config.toml
num_hidden_layers = 19
hidden_size = 256
num_attention_heads = 2
num_key_value_heads = 2
head_dim = 128
intermediate_size = 704
vocab_size = 8192
hidden_act = "geglu"
norm = "rmsnorm"
norm_place = "peri"
norm_eps = 1e-05
positions = "rope"
rope_theta = 10000.0
rope_fraction = 1.0
qk_norm = false
attn_scale = 0.0884
bias = "none"
tie_word_embeddings = true
parallel_block = false
extras = ["capped logits"]
init = "uniform"
init_std_qkv = 0.0245
init_std_o = 0.00398
init_std_up = 0.0245
init_std_down = 0.00398
init_out_by_depth = true
optimizer = "adamw"
learning_rate = 0.00225
beta1 = 0.9
beta2 = 0.95
weight_decay = 0.068
lr_head = 0.0109
max_grad_norm = 1.0
warmup_steps = 332
schedule = "wsd"
decay_fraction = 0.83
decay_shape = "linear"
final_lr_fraction = 0.05
batch_tokens = 65536
max_seq_len = 256
doc_mask = true
train_tokens = 315700000
max_steps = 4818
dataset = "wikipedia_en"
Each number is 128 + 24 x the weight over the matrix's rms, rounded and kept within 0 to 255. Layers, rows and columns count from 0.

# layer 6 attention output (transposed), 256x256, rms 0.0751, rows 131-177, columns 224-255
[[121 130  84 117 120 102 132  72 117 147 105 135 139 111 122 116 111 135 112  91 113 108 104 121 126 165 132 150 138 116 125 133]
 [ 65 131  99 116 138 117 105 158 111 127 119 139 143 119  92 100 120 146 147 131 120 136 117 142 114 153 109  99 146 129 129 103]
 [ 98 137 114 127 141 107 121 158 121 190 117 132 142 123 142 102 159 124 112 128 148 113  91 136 121 142 153 156 141 118 133 163]
 [155 135 126  84  96 117 141 121 125 125 132 138 146 134 130 124 140 115 121 118 141 142 108 126 152 138 120 115 144 120 159 166]
 [118  96 160 110 114 116 130 154 146 152 139 135 118 121 151 132 142 109 143 144 135 111 130 122 153 114 107  85 135 134 110 128]
 [121  95 122 109 117 160 122 111 120 123 120 145 111 127 144 157  90 110 118 110 139 110 142 133 135 139 126  99 134 105 156 132]
 [129 151 134 105 145 116 165 114 125  93 156 137 113  86 118 138 139 106 145 120 132 127 139 113 121 118 108 130 136 137  90 156]
 [ 88 113 141 142 131 128 114 158 133 176 147 137 135 120 137 125 120 129 147 150 125 114 153 122 114 127 134  82 137 133 119 137]
 [142 122 112 101 150 128 126  98 137 141 140 116 140 118 139 125 124 138 141 118 110 136 137 112 127 125 146 125 129 108 154 100]
 [109 122 106 112 147 126 121 123 107 145 135 131 133 121  90 110 101 132 118 145 120 139 106 124 126 141 121 101 145 127 153 124]
 [145 128 137 114 127 116 140 112 133 146 140 116 152 112 139 118 124 125 136 105 130 131 136 139 165 130 112 127 135 112 148 117]
 [120 139 118 134 100 115 118 102 113 161 149 126 135 131 140 125 122 157 115 135 113 115 113 103 149 125 148 112 122 118 148 129]
 [138  97 118 166 153 110 136 124 125 145  86 130 102 119 138 149 167  99 113 140 131 105 122 150 157 150 124 115 121 127 122 155]
 [113 132 152 162 104 150 130 136 122 162 120 121 148 130 138 147 142 108 110 120 141 104 112  98 144 155 148 174 111 128 157 145]
 [132 123  87 128 102 145 109  75 135 136 115 134 128  93 171 125 146  92  85 143 112 137 141 160 101 104 147 132 155 131 104 123]
 [129 117 143 131 139 122 113 158 108 116 122 135 128 125  87 127 140 122 115 153 136 109 127 135 136 105 122 154 120 162 168 156]
 [137 120 152 131 133 112 138 177 110 157 139 144 147  98 128 118 148 118 126 141 122  88 133 128 147 141 105 113 139 116 101 148]
 [136 121 129 133 147 163 123 156 151 107 105  96 127 141 117 125 146 123 133 145 130 136 130 144 124 117 142 147 121 121 140 113]
 [126 124 120 131 108 135 133  88 122 128 143 121 133 115 124 126 117 128 117 115 129 135 127 132 119 133 131 132 130 119 127 123]
 [ 75 125 142 129 113 152 126 142 104 114 119 130 114 152 101 139 111 127 147 104 150 123 103 118 133 154 110 152 134 157 174 116]
 [127 137 134 118 124 145 114 129 115 113 129 131 150 164 120 129  99 151 133 126 134 122 138 102 102  93 124  92 109  84  84 101]
 [118 137 154 135 127 136 134 116 121 130 145 118 159 143 145 116 142 150 134 110 140 134 137 163 132 100 121 147 151 151 129 154]
 [105 137  92 109 133 126 118 138 125 124 120 127 109 148  92 101 123 151 118 142 136 151 128 132 148 128 149 134 123 124 117 107]
 [136 115 154 131 124 142 141 120 148 138 135 108 124 140 153 140 183 136 105 137 122 121 124 122 156 121 139  93 110 137 116 145]
 [118 147 147 160 141 154 124 106  90 113 115 109 156 133 127 131 111 124 144 126 125 123 144 148 129 102 145 117 114 124 123 150]
 [152 146 122 140 130 136 127  93 129  56 134 130 123 136 130 138 117 143 129 148 125 138 157 135 122 137 135 109 132 145 106 123]
 [157 109 137 105 148 136 132 135 156 102 133 108 124 143 141 118 111 118 117 138  96 131 138 146  96 143 144 143 134 102 138 143]
 [135 142 121 143 137 127 136 158 151  91  97 130 107 113 128 134 116 115 129 125  91 142 156 146  96 150 112 136 115 157 135 119]
 [114 127 150 124 132 148 138 152 122 127  98 126 113 125 146 115 163 108 124 119 140 123 130 109 135 138 121 180 118 135 117 128]
 [147 120 147 126 161 133 150 172 128 121  99 105 142 147  92 123 147 132 152 118 122 153 143 141 118 100 110 114 138 131 113 116]
 [ 89 161 130 134 127 132 169 103 104 120 143 113 144 126  90 126 166 114 110 136 107 136 123 138 115 131 151 156 148 152 123 143]
 [178 144 118  99 138 103 175 124 144 118 129 118 129 113 128 135 112 117 161 127 137 137 163 164  99 125 110 108 106 146 113 124]
 [ 80 127 116 152 132 146  76 132 129 164 144 116 124 128 125 117 137 147 104 157 131 106 119 139 155 131 160 101 115 116 143 121]
 [134 135  90 101 104 130  79  75 142 132 132 133 145 124 133 155  81 137 156 134 115 130 137 140 115 135 134 139 167 114 117 130]
 [106 123 125 129 120 127 121 179 110 103 121 116 131 156  68 103 144 125 104 148 130 140  94 125 135 112 138 134 128 148 159 115]
 [151 156 126  77 101 116  98 152 123 100 138 114 132 140 116 128 106 174 111 132 131 111 162 140 141 119 149 134 167 144 157 146]
 [102 128 138 108 125 127 149 152 133 144 119 104 116 130 115 111 139 169 116 122 163 124 105 129 125 142 124  74 118 134 113 115]
 [124 125 141 122 121 118 133 175 134  96 126 131 139 158 124 134 130 125 136 127 126 133 110 114 123 143 102 119 124 138 149 123]
 [140 131 127 122 106 129 117  92 116 159 136 140 130 114 129 117 103 140 131 107 120 110 135 113 124 128 119 110 136 122 131 148]
 [137 134 110 117 130 138 120 101 124 131 138 134 135 138 143 138 115 138 138 120 125 105 142 127 147 137 145 110 146 112 134 138]
 [ 62 135 101 142 151 120 150 184 126 164 139 107 133 122 109  88 156 123 131 139 135 145  96 132 132 141 145 166 123 125 153 125]
 [123 124 132 125 137 124 130 144 158 144 117 114 115 152 149 146 141 129 141 140 147 136 107 149 154 150 115  87 130 151 117 136]
 [105 160 113 114 113 114 136 130 114 176 162 141 139 108  91  91 122 130 104 153 122 113 115 127 129 126 127 118 146 131 123 102]
 [160 132 138 115 113 160 142  58 124 123 142 113  79  96 151 132 115 126 138 109 167 129 142 152 114 154 126 139 116 117  94 128]
 [ 96 125 117 146 142 133 157 138 135 161 123 131 140  89 112  94 169  72 114 117 105 124 146 125 120 118 149 170  95 138 142 130]
 [132 133 124 108 121  96 119 103 115 137 149 138 138 114 127 113 115 150 119 128 136 133 129 127 138 139 140 107 122 111 129 143]
 [109 146 105 147 121 153 142 133 136 130 116 140 109  93 102 116 120 102 142 103 105 126 102 100 118 110 160 117 119 124 106 119]]
# layer 6 attention value, 256x256, rms 0.0773, rows 132-177, columns 224-255
[[144 144 137 117 119 157 104 127 116 111 104 139 170 107 118 125 107 157 151  95  99 112 152 148 115 114 111 128 174 125 127 115]
 [141 127 128 164 100 148 133 104  99 131  96 120 137 106  80 141 125 178 154 163 107  94 166 140  91 108 106 104 132 123 119 152]
 [117 105 136 150 125 117 123 138 145 106 111 115 126 126 127 130 114 110  90 142 139 123 129 144 102 137 125 126 128 152 104 129]
 [129 130 123 116 136  88 125 166 131 141 114 130 155 148 168 133 120 147 137 133 120 111 148 124 143 128  93 129 134 106 137 141]
 [150 139 152 130  91 128 116 146 141 137 152 108  90 129 160 134 149 128 107 135 132 139 119 105 146 124 116 129 112 147 126 145]
 [124 153 141 152  97 106 142 174 139  81  93 125 122 137 139 114 118 148 141 125 162 161 111 123 108 146 127 140 123 147 144 117]
 [110 142 124 131 133 113 149 119 113 142 147 132 147 138 127 134 142 131 120 130 113 125 106 143 130 122 147 160  93 123 106 116]
 [148 126 131  99 118 139 153 138 147 131 172 152 125 125 127 136 145 140 157 128 156 145 124 105 124 137 157 150 127 142 114 150]
 [131 143 127 135 102 114 136 141 127 128 154 145 153 118 128 123 150 113 119  99 116 136 117 123 150 154 135 143 138 138 116 130]
 [131 125 132 153 108 123 141 136 124 133 115 134 106 122 123 146 166 122 127 127 136 150 116 128 119 129 105 151 142 135 131 177]
 [122 137 149 119 123 106 125 146 110 133 159 129 129 105 104 120 160 122 129 145 139 134 110 115 116 136 138 136  98 139 106 133]
 [141 150 147  99 106 128 118  95 111 154 136 136 153 135 100 120 139 159 145 133 142 142 125 148 141 145 120 112 111 132 134 126]
 [115 109 143 149 155 104 116 108 133 112 141 128 108 136 115 119 139 132 146 122 140 146 134 135 135 129 156 113  99 161 124 146]
 [164 140 133 116 116 128 121 109 134 127 162 124 138 122 135 138  91 117 123 167 134 138 112 135 141 110 134 124 129 146 129 137]
 [146 121 118 139 152 131 120 135 140 160 138 129 109 130 136 129 116 153 133  77 105  97 148 119 167 117 136 107 112 132 137 136]
 [120 125 114 142 111 141 136 132 132 134 137 110 134 106 130  96 139 132 114 122 132 112 130 135 103 146 146 115 138 131 164 137]
 [129 121 117  97 160 140 131 120 131 169  99 165 130 151 145 147 113 130 137 122 157 122 131 133 148 109 103  96 134 109 118 103]
 [117 109 129 137 111 114 141 119 137 104 176 140  94  96 105 131 141 133 114 143 117 183 115 132 123 147 130 153 102 151 115 139]
 [116 130 138 136 137 114 101 122  99  99 100 102 143 114  98 131 102 147 115 108 120 148 168 129 128 111 136 133 159 156 128  98]
 [103 143 132 143 131 149 127 138 136 120 120 112 115 158 149 146 139 119 116 140 100 123 138 112 124 107 126 164 117 135 122 137]
 [153 127 126 114 126 121 109 138 135 149 127 122 112 154 110 121 107 114 121  94 113 130 123 145  97 131 140 124 124 129 134 140]
 [134 149 130  81 131 146 110 134  94 151 124 133 141 136 164 102 101 118 165  81 119 106 135 104 122 122 132 120 133 124 160 126]
 [102 129 128 157 143  93 137 129 137 155 128 142 119 106 129 100 151 131 112 141 140 148 108 123 128 143 136 141 117 134 115 120]
 [162  93 127 125 104 117 124 138 132 116 107 110 102  99 132 132 147 153 149 143 110 136 123 122 154 112 143 128 102 147 134 129]
 [130  95 120 110 135 132 128 123 148 160 132 106 114 126 160 143 119 133  94 124  84 153  89 122 140 137 147 172 121 114 138 113]
 [115 142 135 129 125 123 148 150 126 137 119 118 147 142 128 110 155 122 121 137 152 115 154 139 137 147 119 133 112 132 104 138]
 [125 125 113 143 133 170 133 122 121 118  93 121 125 124  99 160 108 109 149 153 140 135  87 131 137 131 136 114 135 120 120  98]
 [125 132 133 116 149 141 122 102 148 140 116 123  89 130 107 145  94 118 142 141 175 147 121 102 104 103 127 125 155 166 140 102]
 [110 125 118 123 143 146 115 131 111 119 125 132 123 129 138 131 154 112 108 137 132 112 117 148 117 111 143 132 133 105 127 117]
 [156 119 126 120 161 129 112 115 142 135 144 136 114  98 117  99 112 124 101 124 146 105 138 132 131 140 133 131  98 152 133  80]
 [117  89 117 121 141 114 144 155 136 134 129 119 137 117 123 144 155 119 112 107 138 102 115 107 150 152 101 115 122 104 132 168]
 [108 118 125 113 135 144 131 106 108 161 125 137 124 125  80 127 129 124 120 143 127 112 124 137 130 110 115 118 119 136 152 130]
 [137 142 158 111 114 121 120 158 135 114 116 150 134 135 173 129 121 137  97 133 143 120 142  97 115 137 122 147 120 129 121 131]
 [138 124 114 133 173 107 126 121 132 131 124 128 172 135  94 105 109 118 126 102 104 138 156 163 175 130 144 128 149 141 171  95]
 [137 132 137 113 157 159 142 134 144 146 127 122  96  92 141 128 124 129 152 116 128 131 136 120 116 119  92 122 121 131  94 118]
 [ 95 144 133 149 109 122 103 168 131 103 134 175 128 152 132 103 146 129 135 107 126 115 131 138 112 142 151 140 117 138 153 127]
 [121 153 121 100 150 126  85 136 121 105 100  87 148 158 181 140  99 133 127 110 134 124 203 139 130 136 114 133 152 143 134 107]
 [119 130 133 119  89 127 128 154 127 134 159 143 139 140  95 148 167 126  92 132 126 146 137 109  85 125 121 130  87 137 147 142]
 [142 141 144 106 113 155 154 137 158 115 167 157 118  89 143 114 151 151 132 161 128 125  83 105 137 136 143 137 128 114 116 157]
 [146 140 106 130 114 120 120  97 113 160 128 159 121 137 109 125  75 155 137 120 161 116 152 102 113  88 118 131 148 136 117 120]
 [155 154 150 128 126 129 113 106 117 125 132 111 148 121 139 117 134  96 163 118 119 125 146 161 122 138 129 120 118 165 143 152]
 [127 111 155 145 126 137 132 127 103 109 109 148 144 164 128 115 160 129 135  83 148 140 138 139  80 137 121 132 129 156 130 161]
 [149 138 120 103 116 138 138 154 118 123 104 126 124 138 116 176 154 118 110 130 125 135 116 123 140 159 137 131 119 118 152 122]
 [138 131 127 108 133 115 137  96 144 145 138 146 139 122 120 123 117 149 115 133 159 118 114 110 142 112 135 116 115 148 106 154]
 [110 116 147 134 100 128 146 121  93 155 139 118 127  91 111 126 124 142 138 132 132 145 102 131  79 123 122 120 112 106 134 131]
 [130 142 113 140 116 103 102 128 117  98 104 128 127 172 107 110  99 134 140 152 134 142 136 108 120  89 115 125  98 143 130  89]]